config = dict(
    head_dim=64,
    vocab_size=8192,
    norm_place='pre',
    qk_norm=False,
    init='trunc',
    lr_head=0.00532,
    decay_fraction=0.883,
    decay_shape='linear',
    final_lr_fraction=0.0,
    batch_tokens=[8192, 16384, 24576],
    dataset='wikipedia_en',
)
Each number is 128 + 32 x the weight over its row's rms, rounded and kept within 0 to 255. Layers, rows and columns count from 0. Numbers have three digits each. The size before them is the row's rms in percent of the matrix's.

# q: layer 5 attention query, 128x128, rms 0.11, rows 35-63,99-127, columns 0-127
# k: layer 5 attention key, 64x128, rms 0.0979, rows 35-63, columns 0-127
# v: layer 5 attention value, 64x128, rms 0.161, rows 0-5, columns 0-127
# o: layer 5 attention output (transposed), 128x128, rms 0.402, rows 0-5,64-69, columns 0-127
q35 073:092164121072139146140113131132098112126151067108123076098124075143118097141150108124117156115090102141101142178117129170145194170084185161092166147079148134092103116161121166116174134159185114105128140170167106162167102099175099168141099098119160088205124143149132124096167121124168125088136114150112063120089163045091169140151094156118111029108188116139114092143164103150114120155154
q99 096:154123094158093074169119109156160159125167086125106127153171094141103097141126119074138127134120169078159161117154119108103154114212068153126151128188119113154135119191081140133101103165138113136164128153130092095058150100135106196129166077121167063139120160079165150145117135110121151136114110139132102192147109206110164071131161123127160113158086166128097128125172123092097064075188
k35 084:132078148153152184183137167124110080105098113180175117083136169111158107106110115196156105092087129127100133097138126110080107112146051132158158100223139111135146067081074200118122154098080159143122124129050132096187123114152125114122116144098144183123106139134146092148111122148104122157139111106176128121075136177145100079088123114206119170075123146103110114090130119103147116111091
q36 076:094175165119122120057181157137146159148118153089145129164149141168131102157099133085104076132138054185072208123112170161121106081110119147134154152085095146114117142138130156127177073114150113128175134140110145127104123131111136124143166134184093134118219179181120101100108105159123162142189134149146182131108129147112147167081205164087164119182105155133137128175124103186142159142173
q100 107:103179162154133126056061182177109169103110134124155080113149032107134166117149109141114117088121114124100101121092072077136121101107075143066112106169181099136124157047156145109114044104144125132130169152138123132102163130119150141142135128168118145159151130078107156129146113077174121096131070109155084101167177161097088176170096119088117161107082116127129136107165164146136124167104
k36 092:213097132092119114185108142046124110077129158155131174142116115127162103085181102116153131146080201112137120069096098196172123179115091173167097098165173154120154140138065102149159110086168154108150126150168132133101119085111120154106088112093100105128108072143124126132177122086089100140055147104107119117173151137142107072103087091073094161155148142143133151098115129136115087160123
q37 077:081150144106121145130181143169169170154117119143118142100126132174120144161137097102134135149115128159128133123132114115165147093146088110160095143141154126095146104152159161156169124121111116165121165158196208146199112099123050090173177121132114127115141092106091061123070128090081186139108187109176091131073170145082161110151123066161142099151101099102134092108102092079124045124184
q101 115:225101090141101092128159136108173107135163124094133150131118128042137161096122100159101165145126119129149124136127115230080133128120171087127174147166126144129086126186069139074136099144101130178094115149135141060151118168150138111131079133113144098149134173163136095138153169105139100141169181143172105135155135137134123084126185115103117183135117074123108122110198087088148183174082
k37 089:045100146150148134126072157151050112077123125091101120142151194135121105129122127056099077137143145108136084166046173121125069109177121167124131106108101115130148150103120095152165132109127159116151115156090117142076149118115159193105125100105168140110178163154093124098152146149179124111158136135132201152160108137162081135146137129134068081121161184159124128142112142176179203109088
q38 084:069126103116177190199132102129123147154065160185171138144119109124151100163125109079109131125049166153132141145141170101120154108128117221153153146164166157119112121132155090103168140109168170128136145086153095145157121119166187132116127158129125084130084141092164122054172112168140167119131110099198096141137123128158158148151109073119193136105165172170129131091169089118167116168168
q102 105:108118170064114133097165125138133100109121145105098083115088148214140130081161115169146116097110102109117149117105147114141118190128162054128189110159125189150145162139150148145158158108146084121102163132138087123081155118146161154122146078106114150088106180123129102138169155083151145137148107144141062096146094047083103132131106138068106185068085137126049089127129093130156168118063
k38 094:123105095183119129140131117164085107162114099131112059144095097107147160119137145079112109138213144095145124118126117142056142188176104117147101165130155095080128099141094136174060071128149134075082076173108112145135128162160102165154125158169156143192168137118120150157150133041141143137108163158163189056139110154126096090132094145131120113134083126091087117088146176099071114105132
q39 065:067121142118132101073169090125154097079121163150074121121096120157109138083104120178132163103131150118068100087173103145131037147086101128150147102197122127131162138057143159077101152094128069095089141159071133165158105096130143076095142160215144153158086105085154121137110158141108100108119089134165122132143139056080134162157130145158139123096163087150121078135128171136167114103125
q103 122:126185146100129151081106101177149121104088138154127159224129144140172080112127137110075119133144120136160131116126112177125120088109196078057117131076126181100154113099068112107213130082108140140121067140116149168156169111116131131117070136184115108077150132148138100146151154123099100170154203146086180185143128118135115106196134135180069132150120112170123146159123121156125130121150
k39 098:120129143121137194096108111167115158143123157098143180201116104161106113108184174168149150140105137120126146161150120138121145118144175106113119171052157144123172128161162128160119156137082146163110128090110136107105208123071053131121148100058128154069170098109104179122107129132177119138142122122031142140158137128200095136128109123115129122110074085128091067189114196137158134113115
q40 083:144104098127149135158098119131170190121121145165124103080058136079154191157099112151132114112132161160109121092147117090150147123127163168109189144126157098154085142090180117084110169147188140153086133151070132128202140119092098085128113133202161129184120115095102073181117147115150126135138079110162100140159117116108130182157072117066133171149127135143079095164132195073131118117068
q104 112:129136130141125136125093178121092154110164093191094135140162092170089146119106147109157112071105099147166089119135078162128100120121158079100122141080166153124116154068148128150127112112084113129118064153146137087158184122153119134138112070144140123141118118151158116096130145132114198123163127114158215114077151112222094107213082126152097160119196057129181136178150151170124110151150
k40 102:102098119084118156127191151085154125180118133132148139217202115084097094065175136158097160110157107149093112107119093171135128115108088088139094145137146100112177125112178155142114148114114176112126140101094162196074157180135134140192141093098135138043152111140128175095056157123111162124126137129085179144109090138120198125106163134117089154139093083153184089130131127124152136105152
q41 092:167109088124100116106146202120077075103073120121113099189110154131140169078096086116043144103160133151145187178143172099116131111120173138115101185087153095087186146093132129151188081170128103149146140122142130139136120087121113151125168110069161126090151105159173114103169100100087091165104130164111135148121143053185166130102127154131100117148160116110110130148124086088139082197160
q105 118:134092122132125107122109064106187116112059161090196105160153110138137116171161137111072094127177160106149139088158174096100135137077087151102080154111085102201132163146141065106143111153124165141135115146081115152084168099125092130143087131144102079111152110144113123109168144075115076123102137165069109172146029136095158114134171080154077157150112135131120125163148116151065156123158
k41 113:063186152135162147118153112121146081105139126158143163113103111139093106149151187127217168108084199126130132136145114106124162144152107179093164138171126195138047110133119142137132163088068127108132111193155070101135110072096116101114154177131106161130109125120106150140177145134151116148118135087143096141081132159093028187197133094120129101097108106108093137113117153175122136086118
q42 090:104121076075135199148124076138153098075118128176168097085153109144133147105086108141031059126132186105141167134124184129121118133097180122107089106158105111136113143132158158096126068134146155126141174120173124093119169103164145129119130202150090102104145133131125130077137114129091182127090067128140184102145189116103163153095099149131108104138132085144124150149110126103128052195177
q106 124:158121072101145118120160091060131077153158104091123123125144113129134098087121065104065149124105082152159113097096154094122104155139127104104093164119108121174137159142119050162206104140091133118116153142137115072141136121107114226072111103094135118057154124154117107101123111154069065130110087111132204143130133107138116072130108120142159070162149094088150069162111152138091159132165
k42 106:107155151136206128093131225101119106096094092122161126158128075114159072090137149155143127090091153149156136176162126094106168129127120144114157167107108084109187162109159116113117164126122119093138081133121070164112100128155119142131170104157162129159114032147132175123123139123137049092143150075135082122067128135108147150160060092133087130069103200104081131125122121091095154120114
q43 081:090178071128102166116119083108061131120086175093132123104110134179126192045149106109047127167116154156095150128085195086137140169115121101175102151155093161098107198118158101158160088162182107150147133170167097105129112087122127116140101144099099103115104123110119144117152133114063137114083116134164163127162191097108163157132092097161117133078126129089156118171097088103090120154085
q107 101:128098127113134155107092144068101100072130134128107106117091115131119187100102118072083127112141160139183148115127131086123125147107146097156089084098161145139148159143115187119091127159094142112118142156109112093199115132179149098158066086122159092090154106105180112094139057145082156123139105084056171167138091107122164091115083130149089125130129106126156116215031185148101091109116
k43 093:149101139149133135119133132097209070108135106127142147199155151095065153162136173161195165048176125143180116122158145108104185122128122162111197107163157140140143102138114077101096169140082143168095119134146107149108106180081174116099138110163169125105078098117140150151119121079155066150166129109114117137113068116148131128159103171083134093126097181131138177087187151162147134132179
q44 083:126145129102126118060146173145159147145080102141066137127125167099112178180084171157123098131145151107121113104098153039142099146158100159133119149134087147113142116166140173199163079087117160096117129113165080061145145109128145168105128146087098147061113098108106160118153075071126129090044100121116093110136156173125118136054139109102073147138108145105166102177119155149097151184105
q108 108:155134091150081140140035128139150134076146134144117168134147139111105186124119121117059136136170107157192115106134125132161117142140133131236117170099119151069106157094129103106144126120130186147134101105117100121128159116139085178094147151116104153154068116098169099083141082131166116115131171140185159166144190149123079137163076110093102180122150132214096193111097119133163142166144
k44 095:070134115140087191155096167120103074053123140169139106125126103116133137106140073116096132136130208115121171124092174134107158124128127137094126134132177123105095154099168046116112138158144108145162172135121128136088123142074123078186103145113100186119150156143151138172173146101178154182088075148116131091126133112133106160165098164032182131119143131157105161133135125074176074080154
q45 088:122050097141140081110151065165103127138155118143101208138155158150111106082122163178146110166184117200108163189159132144143137099150096140106134125136105134129188179150111177083146094121102148076094140112161072140144148136106115133165118114129135079110123157140145176127133171166110072126141166172190067147109108153118159091098191119142165102150103146131140125104190061129180105093116
q109 115:152114154160130128029082172120126141087089143124050182097089108150120136134144164110118130074161111147130108124147117100136131113109130099157120127139104100068124147136208128066161119124107169116092112147177118163122137071154115116134202123108112077091112123153171141122089092086147054067161148103135094119116105097128072201162126094174086176149161109129143143097097083140170142146160
k45 089:101182108073064146172093116122170133159174163073162095108161116076084141091078116095106159097114103105156124083094111150132124132120155141124145117125152133110093100116120076175144086166153176102121126072129187096100126109130150129110160171142125186118143131117101103112163064112138135144118150082066140141114108071193105134175070122129123167067132092148112206140093136058108168141161
q46 083:106113090150130166111121131113127135134193122159111143137142126089166146146142133103155158112109113166172088130206091099119204099119104090141103128095071125058173119098099069164121130144098172131126158121098171137142101158186110146047151152186121158181119146154079147095091125155184179188092177124080159075118129152102077112112113105148103146111064156112120134065138123102166139126143
q110 111:170138130139084065059143139150109104134113135090116136149073135148109092156184091151135132135086138185108135148126113083110094101126144117109130105078094151110134134112073182130145131170103030101131144100111139135082103144152143193145158155127115188079123137128120073143124162142163075111125188161145118102110134199196096089140103162082116121182176124134108121103157113220123168111102
k46 099:143123174103105062155121186187107192120114142126078109126155109138146153164142154076160107136176103108139168162068132155106047145163126149121128123160148092144108171146156083126126089141146105140123093145136064136106199127092089125155209112141115116071150122119149102119144167151126110063136044126177088151150084123144182108160103158152130130099159096156086135147067089146097159137127
q47 089:138110184168114150126147151174077143107098114122094207178125089142200144159113106125093118125077065107135120145076140056137094138139127155105101133124098140128177147071113106094140081102120142124149170137135122117094131121104121139099155167145075210134130120171142181126089108140129124175114053147066108135166141170173204114102163106124110173126103098143205117169172118102114129136097
q111 108:106201085110119083140149210139106119132184178144132162200124156180156213157138119127144140152139142102139132156124119154107105085171112186137141168114201128155147114157117092168144132117134137136137109112144141119116141093074126123068115148144095156118147181093111108086157139127109166139145086113132095101143188135185081120070148100189168124114160064130107143119174121191164118189146
k47 098:149161140050141161115155093121128096095104143127115045117129138115144064090174135099157046112201193144123163126131178188124139120107134116081106148131151093125134154104131114169137110061103103167142089114141134146141163115185095078164125095120070072155100095091106117146161129144101077126095187130090124113088116090125103166086124158093140130122109169185050150164132116125137123127160
q48 085:137124096144147130086152124082097048139139114149120208140068086111154159110157150111140129091123168131177150115144162139181137140144118168109130157092117108101084159091149094169141197148170130164146190122100112104163052140148151174180179138100093145097065116132171130136147172075125118093139117128145170161095130173181140127121138075055147123184079185096138154098122144126112141142104
q112 102:144123084129151103144071150170199140162090131126132108150071169120176109146140135076139067124092111119189137182112180165100156158097111094105165106099103189132117065165120131169143151095124125090138081114163192105142124109137122131107160139092151133156154191120143140163163088167104097164136097134147161083078110164158087090120165180139157139115165207152156167125157050137123131100124
k48 096:129203147136122156137168152123132148106165128102147077067119174155119074190103122133128172144169120094115100136103096074078130153157110180140141113092176099142117106193130108103097141122108159129059073141131160132023164145100123092166086107150125132139145145110087087127113161176169218128141124152116092158130107098082150120158117224112164113121155084123118108115148097130101143137112
q49 088:114099070095095166200083129082081101108131110142110154126144128065121076124073125118125172082095137227158136117146125097126177146136095077133162148148127118113120134096134143101098147097090128096142112152124118083141133167092139179169112106093192118179142044154214154101175169105094114105133147104128164119113140127151158148114073112108080106086176155122165075135109143141130083103132
q113 119:171098163080168120122151129126219127109112099087127070040123103180178161124097138184117098079103169104093099148124122150107106131094092107193099128143081108160104111135160111117082152112149129120120109129144146148132128133095083118126197120152122148134093175123146109116088161181100119102174121192061126097113115103181168199106115123093133116138142125072182158074099081142146105137139
k49 095:118157117144141099097198082203146129147132094133126141136156123106143146058121075151121123148175114110135092178190101130195123114097133112080171089126107090123110073101090155181121164142130129073100127137106123128108127071186174085139107150146188162113101174109087093160139112150113136134123132151087069122143098080115108141192114147188097145115125073142090184151117152131132080154057
q50 073:094120116116155110142130080129097132119102147087103116058210166115148162099098122110103126170138136119218125135081171111138092124129186112113125142138143111162130110133128093139163055110179135104161121069115148170108076157138137194080097112168096094061148142101139038104132121132086111128153092159118111109148094144155175078078086090119136136154138170119124185180087117144137152115078
q114 113:120117135202080127068100119147123127129085169167127112111148094131159110131184161134154148176157090185108155106106142086128129164073143120077137150136108139104135099104156126133163122123131174062157143130137106143144159104165159105094184163150182121097062077119162158142159079097130114168090135092112165134113117096138139138153138152118123243163044129143168142106085162174161088171117
k50 102:123196149123124153177125175072120145170146160178142163120056122149117146106178159126120122092110135086115169135137138131116118178144124117096086135112119214081137126196145075166142110182119142147102090179148122110143164165153148068122131071160086149155177094170153163086149126093149179181105160113166108155091093116150111107139120140042158155159166093117168153101158133115127109143176
q51 078:129090140161126142191167134145095192165193124170128105168207193143095147197121128142122130117141097054125093152117173133109103141178148131125165123075095144157142166134147102148125102126119165127121131132130109172131145166149096159130105140148137096162123140129145129067116148191156166185104142176051092133137087133140082094116095037167134102138154145147115175117155131192131108181100
q115 122:184149082076147140219129091153094125201171133114116105137095174099086142159089136136126132122103145085140173104150110120147107077184136188158118144102149127082105159148129168154159142207102099165140142100098073101148096056125097143103062151107118128111124169116069156136123146141133164156076131144113148115142190106129142104119116075103126127097108136117045100166142080076127132138096
k51 105:114151107150164081087078126112148137097076104097161050098133119166117136092130137111093082144169180117130189123116164117106132105113168158147094126169141117166117173075145177106116072117135070148159132112110107130143139167114150074132113145123112166034134126120143133150164098064091099104144132142203130142128158209095167150080138195164097105097108168140154122116083086093114148120173
q52 087:119109103130171121073096139132108171193175115108095221143188110127122168102062159149184148092127079086071139074123099080157095133171172066143138195164129128166139098169088141138090102114087138171067114124152128163157118130171108125140128147100109174096112158146133123117131117171157097145099144137087084114200125161141131161136122075143150115169088104153131141141108144188122129116168
q116 106:140062084129060124069145100175172100141146104147112022135124173143110118143123139131181135125122132117078140146117159135125115120119148083059137114095120150110116113087107149113195159128067084152162098110112089145141125075189088132137059100096203119124113089101123106154171169175152083113146137147059115082116147143154135115062158139130098118119126119162093153115179102115105173140111
k52 099:110134123114047086128153115070088104081107160125136123116135149189143149155190157107078132159185132157120173182128128110099116129080135199106077053074121130125150173122178148118115107138126109150128140097156139109168157127085147103077191147165106108127185127148110121144097148091122146161196145137159155119119178125157061094123170200125131113066156134119095125146074142134114147135080
q53 081:204167181183107121055153097146117067118152059107166098120088142103064135106111132109128129109137117149114162119160118140085117128169066182102125112172127118131131049117146139077125171145075063148132130171195139139134143116175125117166140100114132099178148115143129143162136148145117110115142169176088163195044124078148130182165139086117131114122136131133098125168118122091113069130124
q117 108:173093069135179136083155141125128170142097145112188140063155109117161109116138115151096111164142157128132132101100110108099120122092129127156094076109078104154068175184144171099133158138133168119128111138164165161052114082100127076119158095135149139132083095090212191124104150113088111165126134129034120112131123092173092072189148149088107136138114136109118094093061142106120138106091
k53 098:162091092117120156151065142116157124121110149150103177135181135124155101123173163116173133130105095135116093144163098139185148135127111127119145112065147139160081106186099119166145129146182187087091134138119076063112095149116137103135149164135159176113132208119111093136161152155168125158143162055142094102150143113157088102146098163197129132106167074117191159092198155188129146071144
q54 086:125130128114099127150147130168164090087168114148147121153150110133150097160106138073193098134021094140117070111179056167146115137100140110126147107099147138140146095139145130125124138124184125064129073153078077125123098177103160096105128125099154142208134172137128135060122140167168132085136103157123130162144092144190174113180134178092105111081082145140134105187162161185108144126148
q118 123:147175117142091096255079128120116148144182154085113180126152110111090148135178131120136169161140091101142109124143163144173131118138120146203173145098110109146124162196136051125178152148110094131112136174126111105112156138104146149147150158126131126195086147093054085173103134111190172149121152147186128130116103102145154162146140114154153161099129108158094164091149127112095163172127
k54 106:092141134146155146123115145181120181151154116161146084108166166061141125096145089157077093155117124119123113102079158148133124105133108147127154157176129107119108170077112159181142087106061120186132149112152163187166153132134080146181116080117070129091111095155097137176102094119153192119112139124196119061103176136136122143102094079188140183162170172121139140078122140065157134101094
q55 097:113095131101177160144065095161109093094141164132195150156136059122080124109179172148152162151082190130126139057171135122098158137118093108089163107142126135156083109134127101149145183151136147147112129159098080100090163156148124089175117101125163158130079102134142134192122120109162114120110037185151080166137133051125100131160083132113133140158126169158058164099145122095106143096120
q119 114:152083155085168124125173086131132178144060105152142067086097139151185176128086145098090141142097172081123088088136129129096142140073100135168127099159121134138107159109125150111080137193105149123093094125095129132131080194146136042153067118065111129149123118142111114147120120169144119035155067149118089118141139109118134120135122136092132128062134103082118105142077089157112192087119
k55 105:171131154156067104153140107090185135150172140085061127121163162094131096128050095138157133146145094155111139189146055122133091095127124103125130198121081138089123083106120203106083144090165081126099156166131153083117093151087140161138126199149159130134161150142120162149100181133098101142148147102150116091174114148103152143160122132186083133109089116107117124060176137169126068102137
q56 073:164122134139084124129128156210088180114142140114098098084098197135108109142081164159113138158075104130133106135105080167187082149137158064145094125084096074211113164137126169173119165113155137176118210119121147138163112096078094137120139104072094127090173062158129111138077100145135097114121127114105134115134111135176155169141132130152197136108118083098140107082074152130147129116095
q120 116:112102182121128175134099090126066162125096108117090130145148080161139178085156154186100098076141134099153115206197142117122079150110093142121140172106110105170205138073139130096114093140217173140113088129110096151125168125094137109124123175157128115082083164105087124137081131146154146103089094127086107140206142143117153177143094103154136160116104103127102182115162118104152082124172
k56 101:084094161102123175037151078114189127124144132127137155185114094141133123126127083181165129152108127139148147127098136108120110091138154128102107128131164188071141129090122142058123130092088084089175141084128163139154145087158148129073120141183145125113150109113156124129181157120059171158115135127057086140126130077124092135081166108127110167186135119195167107194118159167163085156156
q57 095:119132115129074124094091064143183157195203148101105141141101161134114113170107177164122156150138090121139112110124098161153119118100115124118124097076088092149142101131137175161119140133141175151146150079074129171182142117157140145160148144120132167105166178096126124117063142174200189105153128071175122120125134105170129067145113153172180153076143092142160148181177131130191075099118
q121 108:145098175154118130167101149079133126169154132133078144127147201132111189124083137184164158152096090144085119103130118137143127166157124112145152127095129134174126093121167125098113149124090100089123145112053146116159185153111088206126050116122137198175097112138137064141124131094063186083112103166133173127125076131115095128112098173108152228145166121090106123140127118112162093137140
k57 094:085105205110138125115159202189066168113137087149121127143129115136139146088111106076094123177160110071082110140097150094100090122140150142137097145110136112147175158130149105134144025112103156097167160088163116117113077166072139161100116142155088132097134129111123100112072084095150137108080159130089097115133089153098148173037162116146119143179079152168179095114138126131122152152101
q58 075:065149105139134114128123099109114180142126144143140149112101143114100147114098137085115179134130113103117107125111082095131100093074131137136187148187133155064027102123176138090131220108084143104098176118076147133154133070244126116099112148144171107160156149130135148176126183149149129182145167133139117150101113165101133073124105126163135125166143137114128187142099157095101154125070
q122 100:112175160141170167105125097124102099102134193042095144155161129081109088155186138053138114135203105104120129099110130082115179142154100154138116094116109140181123152114157068142124155131176141095135124125153110126145137122085098145147179077153137187097133141102106137141072102130101186149095146123156124124110114129188134104209124141140132083085116087102145132120100222167137121105190
k58 087:124073169166138112135142168157167114171157123091116151144142152137153099170181112197183131067152105147152152129151108149139177127173151091112115147068145129185182139076143109164165097145122151063127073122107119142190121145109121138142157094079090150127111124102125146092069069141129160079106053096120109101132096136144162107164155095201102175121121095206161141135156115104124111151161
q59 079:086068138134051151090108174176175160109150140126112149153164168103154131145136120126130139171139069116102103083041115165188151096168088147049112120101086108106198129149137183093109079179112160119129153088131180161102134139159106113115154113100117106081175133132125199115095087135157193143161126094111106138170109131136103133117109128158152102083126132162099109085171092156109165139132
q123 095:078142180116164177096138163136124136140149118170128168163076131123109151076160126113123135128129091158177140084126097125188113132119234080193114118095170087128114091208125078141155124121128121108092119136098118139140134060127183149079101119188100145110135113121128099096097104128196165088148167099112123167104125141154104184101131097149136174117117077190152185120136121094166125172112
k59 089:155154104092111093131093113100126131193087121158133131161139139121126136123118127115086096101093157104137107126134145095121148113136107141132131174145138097153117153141154060122144050112131132140180172070135103135127147140107078127132181152216099189121133138132126086103164090114086114127104072184015116096115143126215130120085140116068077188184149146105136143145105149117193121177136
q60 076:107219094138110110192108155146137130054106131114094049122102117155148148080132137146080132125110141079133127131138094184145150111126086099149205164148169134082071096095113115125089148072175094118128107164142135136097114156160133050114103140135103087202100124144139085088136096126211171146150126128113156166163152123145098130145135119153162117204144125088113155145106135143136182154139
q124 128:086134161172089192108074118123109147113157134128125136081178061085123089094168122129127126160166120120069184091125146062118092168106143112088145152129065110157137123123134109100112149154163106137156143139061087143067126156168176133175116125175183133121110123148152138190159142097144066097126150134062112094143095149149163126139110161062119157175107129179098110124144191105168104157168
k60 102:145102105168139137114129140097142167167090200205145212140062148149111136202186136109138160154127127138168152116092130094104105191143146134109116139135132211104213110163130087177145144172082145133116137163129152103160116110142079111109148119101114169149172130110135083111151140082149147161112099115179076048090087155150130075122110121114139163139146105140109152109115146133116115060129
q61 075:084119167126130121125144178098106103134087103115180122105027174171107167127067136153158137099129179122172120157129227114110165170141142145139152159191143147075126154147167107126093123123115160083148099100156145142145121080151091162111125112112133134178123071081134155095141144094137124126057116138116118158116205155088122150146094122114142177115125173096088164105138058060123151142112
q125 107:147145121111216151130143090161111100151083070171134136139178132118144095120064178124130168106119151141165143220131165109143120103140099109139109185131107131146158119126121169131099074137204128133177092125144087116165120093138199160127105228117161175112111130085059146125117188106084099151104147120088103178133158158090160118112084117098154093153088152103092129127133132138140147099106
k61 088:211135114137174155040063128167149091101104154139106096169116050186168147135146130165126126160093144197119124106153080130096095103152116129179142100136146170150138107131103129118156193121118102125078104183081110069139143175065126069136104113153148130137146135177196110148149107160119125128177136146165145117131153089150118177158179170120066119116085142135158131123120114167115101108129
q62 087:111131162150114139120081094102156104092089128148185150048082103116194133084159154144141163101072158087162153113094108093127127205115150084094147106124139112130104049133173133116100210134100119103141190192152142107100158144128069107125126145146174127195119118132163102137125135070178159142145132113153101124113114099104122137176077153097155145103133165067114138056090141149121129097123
q126 116:121150163086157105064137157133120147058097146113106118167123124115149121149141171129083174074105108115150184133143072111171138108075169172143150069084073145075099147128170170102123179125124127127118098136101170145148144123131129143117109099092105141099084163083131107172120162105100137126130116073121181137103100184137088141141074191056102133137038140122119058179125155115114166116089
k62 107:147078109147086094124155124112157120137159138129094143176147147145133143116115101101165130172132136131079144112207080153106161124135090096163156125134161148143116116172089080162123167162159167173067119113082101129098110187066148125130143131162125195067209154132129134159133195125124184078159146134082089110147127141131144083134162129217097142168125082121154075167129193125125099098122
q63 080:130098140181077152215140108110101086101146152142150103134112107133159143112093112151115135143118194139222149169157131057145203122124131145120183112157115091117175103122117143138166192133096128098110114128111104100114076147121151174073132127108186117129077104155130146138105116091162132123149133148173119132173198076083158127142020140153153149133151142097113138158172125109116087085150
q127 100:104132182140163138128166111110076140162144122140133193129141129138172158124084117159159145119052118114135122098114103059190077141122132153130122116136121065159111124108108111122046155087123118124115115143121160096133115164085126104141093114130090072148133118123178119093150114101147087191123122169207113104166083124117113120158172122137141058150076172174169079117152170068142139102219
k63 083:100149081100188128073098109100188153164117127166129169116132119134060150159151087145131117133099084121085083154156104165116118138124117097172097096161099105086074087144149111096082111126170113099158156125123113097177145170136164124182094093122149126176151099110124132123112136154125112124107130114079142157100042149110135165176147087206098172093107088159062129115131170131115064123048
v0 104:073091102168128147128129118111177169122152189112190140184130122141132139101170145127131126122105157185163068086123175131131125084073115155098111168127180179119070148139131152159152085091139154119155097090080121122159095129161152141174112144066182148146160099130103095105158171095122127082173091174216095137128164115081097133146106115138077136116072089097120131098100143070122113168086
o0 103:102179143122161090093080137219104130097126111173070132091091095137127109156099151177160133197158107157133135155122112124115101166102087158180125098100068153157142169161151123093106153150143088104106184151161155120096144136091171082099147090139109095096103163063136112141087051122092108130055108084143122147153150080123072133128200139127099133083170153156158120148144167144147135119132
o64 109:121084097161140123148141120113068102134120138134121161148087205162120142118111143141129172148149198071105139097129123085079061188202112101153160079147123110135140097144097121171185158110111143161181082115104099155097111111100117141161116122100090148061106102128144146132114136108189152077104102090103094081143093204128145133119080123119085126123139166125129119077168120186150085132202
v1 106:136084125069166095095130139140102157147101196165160162202113125158134104118066152107171105115151087148131099136160154121131124032064120201095128109142112147133174123125123114131079148124167133145110103127152137101099114089137124142133099081117077112180108142076100184068103146132044123142177098031131145132101136148131117098103103125122080084124153133138117103157143121128070179121144
o1 118:110146162155088156133134183186173138069043081134081154091160136113096129140121168194097159127124169133090149107141127123110126207166120100162174210100124159132071122096133153175081173124098117111178102086077122141146107140130126168170126155099142133118172121128196117103131129099117135102082120143139098157158152183099139177109119107144096185140133106138121188107097102158155099181145
o65 100:148133149118140159094092107093149134124143083102179085107111114119139113072121110169107156128102103121168214136114088154161150118049113085155079115077067102109160119184085213081126133159151107113173176121125110124109140139164109145074144118112135149105132083128098073170106108122115122155103109158044145159092129107152111147129085145189101125111046096123098119125130146171167148153074
v2 101:079158130209159205138119177185132140101129166133109086142122112139114108099142137181127162154145118118101106076143162126153155153145152068142119131139173156122198094150106146120053097107155145141063183134135090139166152098134100113201156118139108161101137087136112153102142107097139071053141117165103152129179132101149109158158099166117129134142072160147229104090115095141123103149111
o2 112:161143136080081085075169119073175137155186134107148177096163104172174126197107094123175163171103129158122107141133118160092170148105097134038138125098070107096066124145105122126138136200111126086153129090145142128109094137136171115099100131097158163125164162107125109127137092110134184193118103116170117107098126146134104121099139125092169100128195050097109178171107138102094130097111
o66 086:175139125146148169171125083124145156148160085152138151159082162141147190110066141090130082177172096115120119117121114128113138076214147068182124117138100141116151198107108103143181179090091201169150096097131163085120112159094183118147133123189135134102141118154134160126129143139123108099140217113151135147146175183149087091132139079125113173073171126178147149094143126124098118131128
v3 086:041100150154127136193129108154101125124160142132122159135064066201147101136118123105161136088155103106108139091152130087109065115087116094134128170130180151138130130130099129126071125157147142098109093176106070109167145114132131106122178157129119138161172138165112138111108158127107155137123136086140187135064124068064186068094156080128118125125102117162164116086044085068122154162108
o3 094:135149145100116123111137134116191167120089144140084155101131176121179132141120140141182130131058124102144092131121158147121196165151087135112103126121071146126095122084118084126113120062062135117125166057134146058095092147182166125137146145105109129101113108025123108146146132171138106118086065152129146112168165179152093197138143129112135095103189137109092157161166097141129150071184
o67 087:145142079154138155128140148155126188091059061169107116119110117141082144106159130143134161140179094147157173102126109144105084095147126065109130126109138153082151134230129142164149134166147119178108088091108155191127119149151144129069140073109077128133129134166125100098126129107135093128146086151103109168121106090145090042116096137141060147097099075145145133169121179147194095162078
v4 080:099096128112139148140159143114113126151144159132149086141030137156076159143122214099115189091058136149105177134173115094105159096183162080123114098159156150109171129151128131181192147140141118148107150101072080182109122134171151180153138120095142162096067120125120115120101132140126131095080143110147102131103174086194146112119153102129083124094140109144188170128108137209132109147081
o4 079:133175128161107108132093175127161145122066125124070132142124162099142074211153078137075099212175130132114127094142130147139134161093121167114175121113115124127033097108139077109062127142167151157124090097153158114114133139129086141120106129144106128155152120187103133119114071104109091182169091178111135164108145111101128076128161191116185070142185140107119106120165098117092143099173
o68 087:130151135170166104159193082118125142111181120132157136137134141160154126151098147111151163119093142128157116117076161094152112108078146150145158089072170035125148134141088116162139162155066091097114103163243109167103110112143137107110119100124135093150128160129116152150098129197124136104132157084204134077123071096175105138173056124070155080127160146113143133090141122121148131130075
v5 101:096151092127138107079124114130110130127143128147098144119070117046126170135110111146100176095114159036103105175156115124108111140114101201083176139041134117164048093116137103159103133125115148126133135116144141105101142154082129095110115119099110124109106214179139074157077069132120159163128125104097181151137116113103087100060069117142066137157108143166115172127109123098090101114147
o5 111:167123139132150156113153176126130120112059131154157093118168137157108077083182125172109068099143129159135149120107149146119133096132098067086070163194181141076128182141132108121129151104118114116096082126071130129090132113159131124150167157140082116179106090137074055063145214157132099134119083128144145123189167151141146135170152088162154184097161126147140102152125167126175184131126
o69 085:140122149134133182142111119151100141187136105108191155096113137064084078136078115080159098097022104137076125119128161078150126123136136104109124122107118130102157122148118174160174132156121160105151111123140083118182111170147138159148129153100112162119153114090133204155145091155088110157066167128127086109157136170113147143136083147118127056123059188173073126056107132154112101083138